{
  "n_layer": 23,
  "d_model": 384,
  "n_head": 6,
  "n_kv_head": 2,
  "head_dim": 64,
  "d_mlp": 1536,
  "vocab_size": 32000,
  "activation": "tanh_gelu",
  "norm": "layernorm",
  "norm_place": "pre",
  "norm_eps": 1e-06,
  "positions": "learned",
  "qk_norm": false,
  "attn_scale": 0.125,
  "bias": "all",
  "tie_embeddings": true,
  "parallel_block": true,
  "init": "normal",
  "init_std_qkv": 0.0227,
  "init_std_o": 0.00335,
  "init_std_up": 0.0227,
  "init_std_down": 0.00335,
  "init_out_by_depth": true,
  "optimizer": "soap_variant",
  "lr": 0.00362,
  "beta1": 0.95,
  "beta2": 0.99,
  "weight_decay": 0.12,
  "lr_head": 0.00753,
  "grad_clip": 0.5,
  "warmup_steps": 200,
  "schedule": "wsd",
  "decay_fraction": 0.862,
  "decay_shape": "sqrt",
  "final_lr_fraction": 0.05,
  "batch_tokens": [65536, 131072, 196608],
  "seq_len": 1024,
  "doc_mask": true,
  "train_tokens": 387700000,
  "steps": 3015,
  "dataset": "wikipedia_en"
}
Each number is 128 + 24 x the weight over its row's rms, rounded and kept within 0 to 255. Layers, rows and columns count from 0. Numbers have three digits each. The size before them is the row's rms in percent of the matrix's.

# layer 10 MLP up, 1536x384, rms 0.112, rows 1349-1374, columns 256-383
101:118179137136120074174114109096172122093107149173124156142123143168149123149182132120131139113167149107104119101121125151115116142136120165132122142179137113156135077096084150127118139132123145124140104138110102123121152159152123151126106112153106119124124171136165107117105103091115155159142110101141112102114139156093142139109131125119114141110130159092110170168122147156130135119178
104:087084156134104111092123123118126136120109121135140087151074104147160105125134119141138122124116132105099145085131122138148144102102134105078154127137140118128120128163119084103144088140150110096119093152115152134132083101160170156150111160135142139164156121112124146118144128138146145157111143115092139098138140143149129104106134159137076151128142128105154121161079129118131109080164
099:133067108113123116112143137100141058138096104161163125172183189125106132147126143131111131128152139154175110130129168148092098124136120105126150135145102132158141113160147117148131091122142152105133131085142119119108139148114133114123141133144161119134108136155127139105132176113102139145132129135167098142131146116130126138108088167104148141140160104155163124159180161117127132125133
095:212141105125138122119134101161154099129129117157107137118143095149169135149133110108156083169165122107118135151144129147134147107090116149150122117103099119096104101189144135151169132133130120105173123126140047101124107172129117103073124107119126150107155127095102173129127128125151137128132134142150142142118143130146117130159136156090124111104153149132127121159132174163147114128127
101:122113138093104133119107123138131123154128071130179125127135151110142145161123119154155150124130142123130100147152147104105151106162117139155129105136120169152105108121119099098147121121093135129102158156089082154120126130172133166122186084100087152140104129137093116112118106134125096152101112113143167153146141151137127135085154132101107125151078124119086106139106140110104138151125
098:102147067150175152157175106100149111102151089130162113122100145151117161122082149143137133187119174141067137159110127130154122145141105153130120142172115130170159135147172114114125130126140142112124129108127141149137133133116115109172146154096114111119153142134150167097130115143101089072163139172119132103124142122129089159110163108108120108103124139109109168133114144178127137083082
087:146133121113141125079122094107112151108136138091128075145162115147160125142154117122130160130110116086123173169171157122148174122098129116094121126105145171105157123120126149145151086121071147154119114143109151119109140127154145157158106125140127121143106159135135134132146120120132096116132124091149127180119137130141112106149163136128116099156124133173113144120102086128147117179090
104:131134166122111126130092172147100185137109082116134121107129103095155100097144073178142161128157145121173170129141122115132099100122151125129112135155117158158159131137167090098124160157146132128143119164134104125123124144146142140159145168130136131117114135187171158164118139162150172154172132157113120135149097115128178122180135123132176129142081114131144166131107166177101108096103
094:106129127130159140155129137105153162131097070079134150127122100120114131105121119113112124124101173141193107152115112146127104174114114154153112128090155121107088135122135097139104140154135134148114115100144142137115137143131142156150135151158174186125138086105144084110133101153110136160153094086162154141119137132126140192107195098094117112115171146070152160101158112158126168117133
093:120139120117129158177159136120088125123091100126121097135133127156166165149138148122107118105132121148091105126136106176149116140126145152116121145153118099092102153158124140097119107164110104140119124097086166090096140139138175124143102163147194124164121087167090118119110127130137179118130144147141106126136166142114109126130100156138112123115076131183146114122081153096133154138132
110:107158133109159171136134126164103163124144154115124174160117109135149134151126143123128162112080176123139122156094168128093109115130135131095112108139159107124171134144129092151144155136138122132134195124152146123119101134138130096174127115122140116124106118147095124161110085131110113119139148166122074097148124142127121116138158123091116133097159109143156103117143141119118146162133
099:174143144118156152174139137126105118132120140134138132143065155065119123137144117144147151137134116101087093137102131125118147114120142145093151120159122130156140125102143126092123142122129138120140139171127112163190105190137111113114135119142126139139113123114118110123119107129130143138129090148135175107084141154097140136192152104147121107104089146128118107151110127124113135141098
096:140088119159149114160162172186119124133109150115109127156068116091150096130140122174100116151147095132158102105079130150146114115145132093124123081130070120104169133144093113122089142152140106160126108125115122126126161095126135134109145129123132128143115104110118125147111100141101151147170079131076122161127113091166138142139145131132091099145153135120130131159157148105130176136143
095:121113120089118119111074075142126138073092133106103120125177128130111122148095123128103113134090128114144120165125148148144135111099111090138127116121067118147146160122129153115138132176129104179089119139107140159151092174138164137079131170098132122115104128161157143146152124133141146109091147101157161122088147145120103118136166103115117127081117140141103127096154103108185142154155
104:157098124112139149130135156136155112091085124111109104107154103081166107145110085173117159115121136119087171152107139128119137168149137127103123105200151118112148147118119109182120128123143120091110137133106142119115127175142158120087119144137138116097117160083109115160151107121122113106125149121115123140120120137145129154105098120086127147159100102101173141093107152137148117110103
090:127117107116105123112092106158113141156120147141136150150108144128128127146157129139143136139142099141120168116132125145152099151069098086178113127099128119093106139138113133128135139118154132126127090154177108141131143122185138116140110123089162134118126143145118154139118156123144137171193114071149121130108134124093151122118173172127145136166162145144096115147106156142149192103151
113:141112143134138155179118159099142168152159121126148119162135149114122120144138135131065115119145159121170125156107142136146111132117154145109138145124118125094106130125128093119146114167147103124128093150124140116121123108111138156132118119089163125137134126152121128075151128098119175087158116118155106134102124123156117143160174116154116160117145115113124114139097114140144119130150
095:183117142115148195145152176147146131111095163118113144136132142118184158145124135106158075154137124128123119065136135095118144127149116089109139136122128086114112080150102133174179121145162111075106106123110083163116131134130091141129143120091103123142115190107125148130115105141156107118126122147109146121117121118159104160135157133133105095130138127142110134165114199102082128097084
101:135148146170125129122098101162103114110079093102149162081133115112118127120093176088135111130152153147112128117147101141099161114114122146161108090145113142149147140096161148120088110159137165118134146133133165137146101141138145118110122118114106134164154165114122155113099082139141107098145149147094144110156145038125060134133082136143134062126114132125144154119130166157094148101156
097:073139133161092129122117137152142144125094117119146120122142134126142113143141110112158115117101100148129135137140094164075160121088159136115100140124091153124134110114122098152116118104137160162188062115140112132146177142138144133101140111139133113182140146093147137114144146117150138116112161118154108128142122070121125141193129124100168104133164140132076167128132154125125123130124
112:146081068092120111115114068132153165114120123144107089145119120118112129143129117132160160132148132105114163121127095107159088068137164133099127156146123143097167124092122145136163143103149122104156165087133133158166119143142113137153113137124131145123159118120123127166096125138129098127157103138120131194103129121129140126150158154140082173132089140128116146152125109131147109144148
099:124141134163102127112102096101133111176131135129057122163133109086148158137158108118118163152065123130169123091096132151104133107126084098106116095140123113127131102120134095186102157125139124119101101129145151149126132130168163144151156168138114137123125107128109131138075132122123101129148117130177147084132147098139160083134113134101134130116120099120106157173130119129135127111180
088:137162143133127105132096129116141158147149120123149142136132127154135064136155104096097113160126106112171108128101130074148117116133087132081149121118135142130114157147124093141105061154135180136078138113143134139193130105123124129119123164128118175144123133116187160137156144124170107135109105145113175092155137123128077137120101123147131174171143141151140152126105107131120085124118
107:135087142154156114118051151134144123106113050102118056088133168118088118076176135098136113122146134128149121108084112131134105176113142118141106118119117120111117060058154143121094162085121152131125134122163094132134132112103149109129153160123144131114152104086147110109105129139112103156145115144119105151124129118183119104132094147093131182142098146111132103163101147144093113165142
097:137140097098151127145119124114138132118187122146126100154114124153134095099128111174143128109122158100095104152136128134144123135110127125182119102123122097130113115159115114126106103131146106128118136145110087116127116145132122102116138150151114082144141111148152117130116100128146128121152090086129138128145144165099118113085149131117137156160162137156182160124125134134119120150153
097:160126154162092152182164129158095143120141122135109132109139147109144080148139135119189100137142121083131134141112116173096156142156135121130162107178128128134110106116156152135140144121147131126158126124120194113099147140149124120112098114120139132164138132117099149114152121141133098141101102133136119110130128132136137079142066139099124116123113133085129122150100108186099128101150
# layer 10 MLP down (transposed), 1536x384, rms 0.109, rows 1349-1373, columns 256-383
099:108109122108133105148119153109203135162129107102116094164093086147101084133160175189131133155103119103156116152107131104137135110076134127111143128154162172134101149116154186122132109108127146118106113138143089071136140117161157115093137106132118136131121095138111130131194148112175138145143141160095113156153156122104081125123126157185098135115121122136115126087132121148095122096119
095:157107136129158153136132099105139115160100125153125146130161110152120111101111144152145107138174156134134112131113111133127131146157132142138123138112102177158111130081108134164139149137074101151117147155088155079133097128107134161100136110151138107085103154107121134132123122137137112118195134122123069136118101131116124124158143108130143133113120142155134091129146129098157135113104
097:121132161177126094122075137182129150137138118118084151107068125116103106143135078148130156138092133122116137119148131162126121096157148171071130090139167124115107091134128155054138135130099124167127142172108140112150184152130149140139164159111111127070129128154150113110113117128112089115115144164088121119170103117098115126135100141122108142117112164153126133139119147129149133121156
098:127110100114073151124060122143174115134103152116123096097121167127167167141092162135140139109097120152143132111080142123105105170115113106141133175154130123132111164142131129165123139129095105178129089148152119139116122096135118131151098114124157104168111158124156133097153129109169112169096157172136137116110126160132131078075121133152150138156083188148148129127100121131133135142114
097:145148125175118113144114126141153149087140137123149121108126118121121093102152107115098139095115161169151092130111112124155121128064126153085100161100089118113149130066116125085128138083077151102155115109174106092155140084154110110125135143121109165099090110123149116152082159082151120123129110155137090149106118148138103105154143137121087147122094164112160111130143141115115144113132
109:107114141149156156129136078127145137100099090158109108123132122132140120142111128133133096147115118075087123135145066105178135111155136180102125142130109146144078174163139153118127157126141134118104114071163113106143131146120098113106138106148131146127133099168135146164130089162115108129150143147099118134118118111106145122112120100099117106111112169106104113096121121113128118104151
093:121122141108131167093119129138141141115118091115130143095155140117163119160102123142127149114159141158135127107106158157147131143159100126163124149114119163163158090126163168119119141176107161118182175082142159180128093071145115146122124151125123112074132117149133109110178147088120159114170120155127138126107101084152169140111146148141153112146110102054159097150146134132110154107185
098:107084099112116095130131118122149104147160168151155137141149155130151140157116174078130099131117105132113078104127150114147119121153133132103152142126168086132132126100105136178129148109085121159099102090131115165091105106137140161127126153111143123118153102137103094129129112104133128114086123109131174116119136151129090101118125117159116130129141135097097106162126129109116140136161
099:111098151117179115113122097115121056109114095131124099132113144112115140123116097099170128157109179135121184124094120131117113100152117120103151140115102116135115194148075125111124099122155107097087122100125129144101173133146101170110122144161182162134080145135164100112143125128115116138127126117157132121132143149100128135130140120117109119144139133085153092122134103110137136136129
097:166172136114128114140119118151136131111110105094126164157128093147101185176172142128090055116126132108103071139143154110160118101120134138115159091161124097093152141134155144117140167117093156108143185164151080124147155119114133099123132044146100158094106103099105123132132148183137094069078104112104129155161151088131113129159119146148118139095085126152133138133097104127126145098100
109:137148088143109172085111153122166106143132106158115185142137146163147154117114113092122122160116144150138105165099143142153110087216123126138098106144127114130113105133118113146135157148131114111089129142105131135113121127051135143173098133137125174126114150133121144160127125126099087127113095178143096108133153111077086124110151145127145122161136113088158113121069134112141120119160
098:124117185130123109110093118119151095158124162126135112147137109104101143148111082082120164155119113098135125107110127119101134097105164148148130147109152139170143115143095115137138150152109111119164166082163112132145126106147114135082108142088123157109140127126094129115154124135126093066117146138156130132141127098124102130161153113090095148165111148154146083121086100142128105149151
101:160077139120129134107150162162184157154161120119110120141097117163193130101122102166159125139119106148111110101090089118088159140144142140104119114111101113142147130143114063182093093177124123122121133131149183143102088109090112142096145142111119120189138081113142164117118122121139120136120093102103128148134135085158133099134103104108108108091134067115113078104137123107094120142087
096:158132151106163131188185180106089118173115090147087126131133107148144088114108106082151126149132129152122114098129145121143100152099133147110172123145120151086138118149118093128116158122171154104138145137152112114136139091115124145104138090097088163124152091129137105142093127088103080082106139119116120112161137125145131130156147070104116120161119165148142122156128103130135086121098
089:130101119086099116125151097158105105137144143117161101114137140115115088098092105065106074115052118117136112122128126155110117123108070096178149105101141135092107133144156151136130150133092116119111126144105116113111085133116099166117168132119116154124130120083094143128115113132119129142098117085098156140128147124110112084091133104121122124065161138172123119149140109178142136137146
097:147166117114111176099107150106145140104127119180122115141157123166117114124100166144083110094139112107162125103103139153135151143103115127152133164138141120135151120136140101138129152133120126142134146135110112136099137153097115137099073143174161109143123147106141121180136157123157130144124112167144109118124167104174105114095151112146099149151117165106122184104097113067144103130158
106:195118150138122189156109140138101111125122118105138166134158109116116156128120114089103076125144100137132134116100160160133113117144162132090101131124155103114076142163123088105118123129105141143114118161173142122137131159071079163116163120153126136112107111125163125102076087163108139109120136093113162127123112127110131121132100056120104175091127148089127135125083131183110109134100
092:121129169105133131110126164083127117125122162167155157160139159154122147069101137119151105145129122171103111141128126137094114171124133149116097097123116112128082127104164111123135080132162102114185101130130140155090096143154105140158107125103097109127140118140120081143120106111089136127125134156127104136135086148178083111133134109095111140096094154134106156137155129082121137090119
094:146131123112134099150109111060093127148158137172126118151158082117113130103162139113153114118123092133138144108086102099153125174176122079130122106129149166111085169123133129121127110093109094113119135149149122140133127125118128160129076117144114132176136104113104155120135136182134144141144159116130124104145116152131116102153154105072119131091121128149101129134148097079102111116112
099:101187132116123145129050121088128097112095126094108179115116151086145149156081125133123135118122142114129124153107122124130114132129191160173150140131147133115121117076105108083148130098146122154111092115150111114160102166148098165127131119131121136151153092122146101157108134137132115135168155117103155160099128140118134114126083103140121122140084141127120103168115156129096118124133
085:149119139134124091074185169115157085094159111120138124097136148127175137112145129137110098149136110148164131113138163135106108145150148133107130102128093164127063112111157142155095152129145127136137077107098137096102107126112155121120108124112127095164089158126153122094113116108164114127114158092124108084158126131131110133114131111114123059129157100156156118112143155106090118112067
105:106148100109118166110152164172199135149154128133150120131131093116081116134107129101159120138189110090131082131153150118105082128134118182120124148158150120119127121112122119097157109120074084129169170141132117147118126108117111165108126113113108135111111134146151153141125171171131113123164127154081151134156169090129119121138155139102107125150108137129152132100077178149152109168124
090:072095068124112121106147188122148078161116118152129131142122088147118155111144112139075138104152131180135158134077149139137141138133132147142127142088147129128098147078121113105129145130105105145164046123116108076133117125151126139157141130137184150132116133139173105109131116149115080144117137095113139150156140123119145115135084155124150120154134158136108123142145132143107109160096
095:110136130086099156140129108115142147147136156103108118133155116132143167166131124121122103137168152100116167181121101144129113119111094133116134152130146128123126176177129128126160083120146132144135133140094144147108120149144109112143113156149101158127130083169135120128130138132157135123068150096160151141169117134112146096129168074160144094104157108155138121117171121103151163115130
097:143132177112091121178145105106131154158134103111151113132125127091128180089112174145138162128139137086142142127123145141116127101112128099094127150158152184149123125137153138148125196124091129129118106146108098133120156112126180155161123139086140153134105112136132120138139096171122118152181105151151134126085137108131122150162144123118128135114130126111118140137130150156165138117173